Each number is 500 + 25 x the weight over its row's rms, rounded and kept within 0 to 999. Layers, rows and columns count from 0. Numbers have three digits each. The size before them is the row's rms in percent of the matrix's.

# layer 8 MLP down (transposed), 896x448, rms 0.0626, rows 42-63, columns 320-383
111:491485495465499516502544507440511529484495473482466493519498473500470534483491458521506429461498486500471519463455510492490524522543460512483467488497481517495518493471468460486462487490504519
107:470536487441497501485489426502501488519497480492440476508483484532508507491504505491518458472475513535478472490514498487473457508483480506494498521474489524529485470488504490457497502525513527
100:476484489503507478488460498480494513465494462519511482516519519530512493477492513504529500482516503503520517499497478519483476477502465488478487544501481493538507527486480466518532485518466480
101:461537493488491482510512481524452535489499551454519496486493481490531527504500505509499471534464536531460513498496497502524494499509486476501495524473479505530508474532463489495504481535464510
096:490523528505533466510515546502505475555517520496527497499489478495505521513477483544464441449492530526469434489462520538471521547511504470464460463520471472503455523493493460526473505467477528
103:487522502502528489526512520496465459503472450511490476464468487507483450466500538492492440525507510489471509451493495493503507448482514534480478487471494516513432487522493491472503555472509465
107:496499494508457466485518491468479471512535496498521471487499507526517503481501509521514448504479515497483478477457472476521510459528493517489486480491517487480539515496464497487480428507495490
106:508462525453529462454558517503516497530484461522550510491478521495461475489495518538523452521477469505488512470497477490528483466464453510482529479524499520523481503494535493479539491490468467
103:547491491471460486491491520542466475477453486488456498479512480565486512459468492486469447470478490482475466514481522495491518472493515480466476498511564543498482506438492505483463519487484468
099:484519497539511474494445464474510513486475456468466509505479475546472472515533501504530523482530480488470542500481469488485508487512500503498508493490459472502520514494475480486465471472493508
099:490469522491524448506544543485455478506515504498504494510488506499462561488520517491447426497485478491534517480481466495475449465501483485495504457472544492500497535481509507509471520500491484
096:487453491430510512470495476492490508498478484493534440484508526471498528474498451515499492435531478517508449482515486472460553460484528497496504477494486534464544505497493484492516495503488515
104:522485499460457519517484507473513476442505477525495549466488489480504483494507493499493486528538519463458561521493507485507509545479473496540522478471514537500456562504500528524498475456510503
111:483514536496483477477508520451495505546490501512520513502526513489478484500481457516503483482501487489472438538492476518523507479501495490466531458502528488522518492494470471486509488527482503
093:497518504456519482462494482455509447468518499487466488491497501479452448458482537514513474494448525495518485524469512506536524452498500520536493482474527492449479523485509488481530471518526481
095:522490490479478529538520559478490474472470444483556502517552542494512546515530469501511506493462523520534506544462507504477550495455530545505512473507510496504469512527486510526453503464482511
103:501504483527503517502500471473497552473528524504474534495554506486462501451512495441497414483483510485533495474460504483512502510469474491521487489471515524479467495494487493515434488503473468
099:505526567478473479478510469464475459516503511481520498493518524526489473492489495501510444451488500492484496482472519537504490483500486499500459479460472484484478508472506514506502522518487538
096:494508482501494491513492528550508504496546495464453487487496496487496491510500471544511504485500527492499494452499499496505515477507517510456501468503479525489506480497522482466495532491492521
105:516482477493502509510512528508505487487496551475484462495499504467489489534465511522502463483559460486443442483464529540485507504511529503506518484479501475532479504492533509501502513515511505
087:431502524517522506461504482474484471509483478475446497509491509501516479475477486520513470480529469517494514490492468523518504501499486477496486476500477523501533495521460518495456450477517472
103:506490479496492547564497500512499484455459481450499477508510500472520517491466444547535409540487463539505497506505477491461486484488549524466485489488480493496509465482504490503505506500494506
# layer 8 MLP up, 896x448, rms 0.0648, rows 43-63, columns 320-383
107:487460503496470517479495507532504491531499541450474490472468546450520520505477514513486534527479514487555488503506493515498515509494509490484481518538491485505489524534476478512514505488520480
101:517516522541519465473494503489500437515487492486500504464476496504474510486490481490489544497544578516539474515497499498490493512515508509501534553542452535490488486452510457491515510543458530
103:524542520479479518465503528505493470503505521547498490533503444465490488502511512498444444508567477484470509505549497469509486498534561519488523526512475476503513515506475491479515481504515531
098:499528492486489487472545535461512517519483544493475512489477526511491507504498510504483499472523468490509470461556481512469522494523480503494516489487533437470477496521510498474498463515512526
106:509520493501499506521542551487501504519520533517506515514480493511461512511510518490471516510527516496459488479499494465522515505489480490525465529480536491485496511509481454479508533499465477
104:462508493500492463484506481438526498498490466511475512493501554529518535524503537531481511491491536476459464499549502509481493447538472523512538506486472532483502547497488485471492477478526530
107:465486476489484523537481504476533513525488518457529493526501517473465533511512523522527496495517461573502496511481468484505536519471472509452498518497528468460502519493457495522512539517508507
104:456495508465525487488514490572490475496477497484456505525472485484519488474550492502477498496479487506453506494493480521531506506472512526528453516544540500477506498458482480511464550479463493
110:470475478518496457508485459477498505534516492481497456494535500516512494507553503516500525443531510497481492482513454471502499489515481514500489513508483464487501518482466503550513484546525502
101:477516538495494543502506441454470465535467471491516478525512505480495517484462492515481470546522518498471480563565531490548523491472508507518532527492495462509534497482524493469483534487461462
091:545535535517480510462530512527503528498535560501530506465531507487514485510474490460519469516522482455553496519531493525526484484512506529504505504473522472480492480495499497526505513458513496
102:522475466525502506490497484481487482527540504449534483482510508517496515525521506533503523527520518521534468507489515495506520485461542524512506503481528464534517479492509480550485507471488472
115:503492543483482494514572520493482491465532490495483537495492557481510478481495515516499530433459528470507534506517494552492479486536489520453513518483476488466475506498469490480505532491545507
090:517487494530501479534548493464483513486469523506456530472494493497497508497510516506500469492535511503524511476580503515490492488472507462492520486501446486495525467479477503497478445489496545
102:497569539508551496491497524480525502491496522538473479496514504462525533513507518529474500524476470501471471471494506506553532499505471500517488523505472496509480499520515523496519467521495455
100:484498524536505494561482506499449512507510473482552482554525500499516495488440544492501514465508534552526514536477484507491459484501491508470512505515484447488535511487500494497495528503519514
103:484559457534509542522505496489483547517516470527493511521491487487521496504510457472515512473497514486444468497471516457511537503514507502477507470524495483498507461500498460503535520511491491
091:516526480449479489503496504531505483485472543538494420482487540472537467520463504473504531492486498497528556517489454558502516476489499540473483481500520484518462518496469526498484535547472518
105:522531510502508537504524482489501479483534487504489537498524510515500538526466481494489502525535497483483511526516487470521507472515473525501519497486543498480518450499497523459499514507504540
080:525482486516449566501507485498495453469540571509455493480469477503501516467504474506469490466523495497472456495514496483504473472532467491501492480510504453549525488538522530530518485515460512
094:461465525484538523497461492490527483486532488525503505484479499478563487551497488525501514499493483498484516497536494542456485505494472497539515557492499521489515492514516496507484476464529519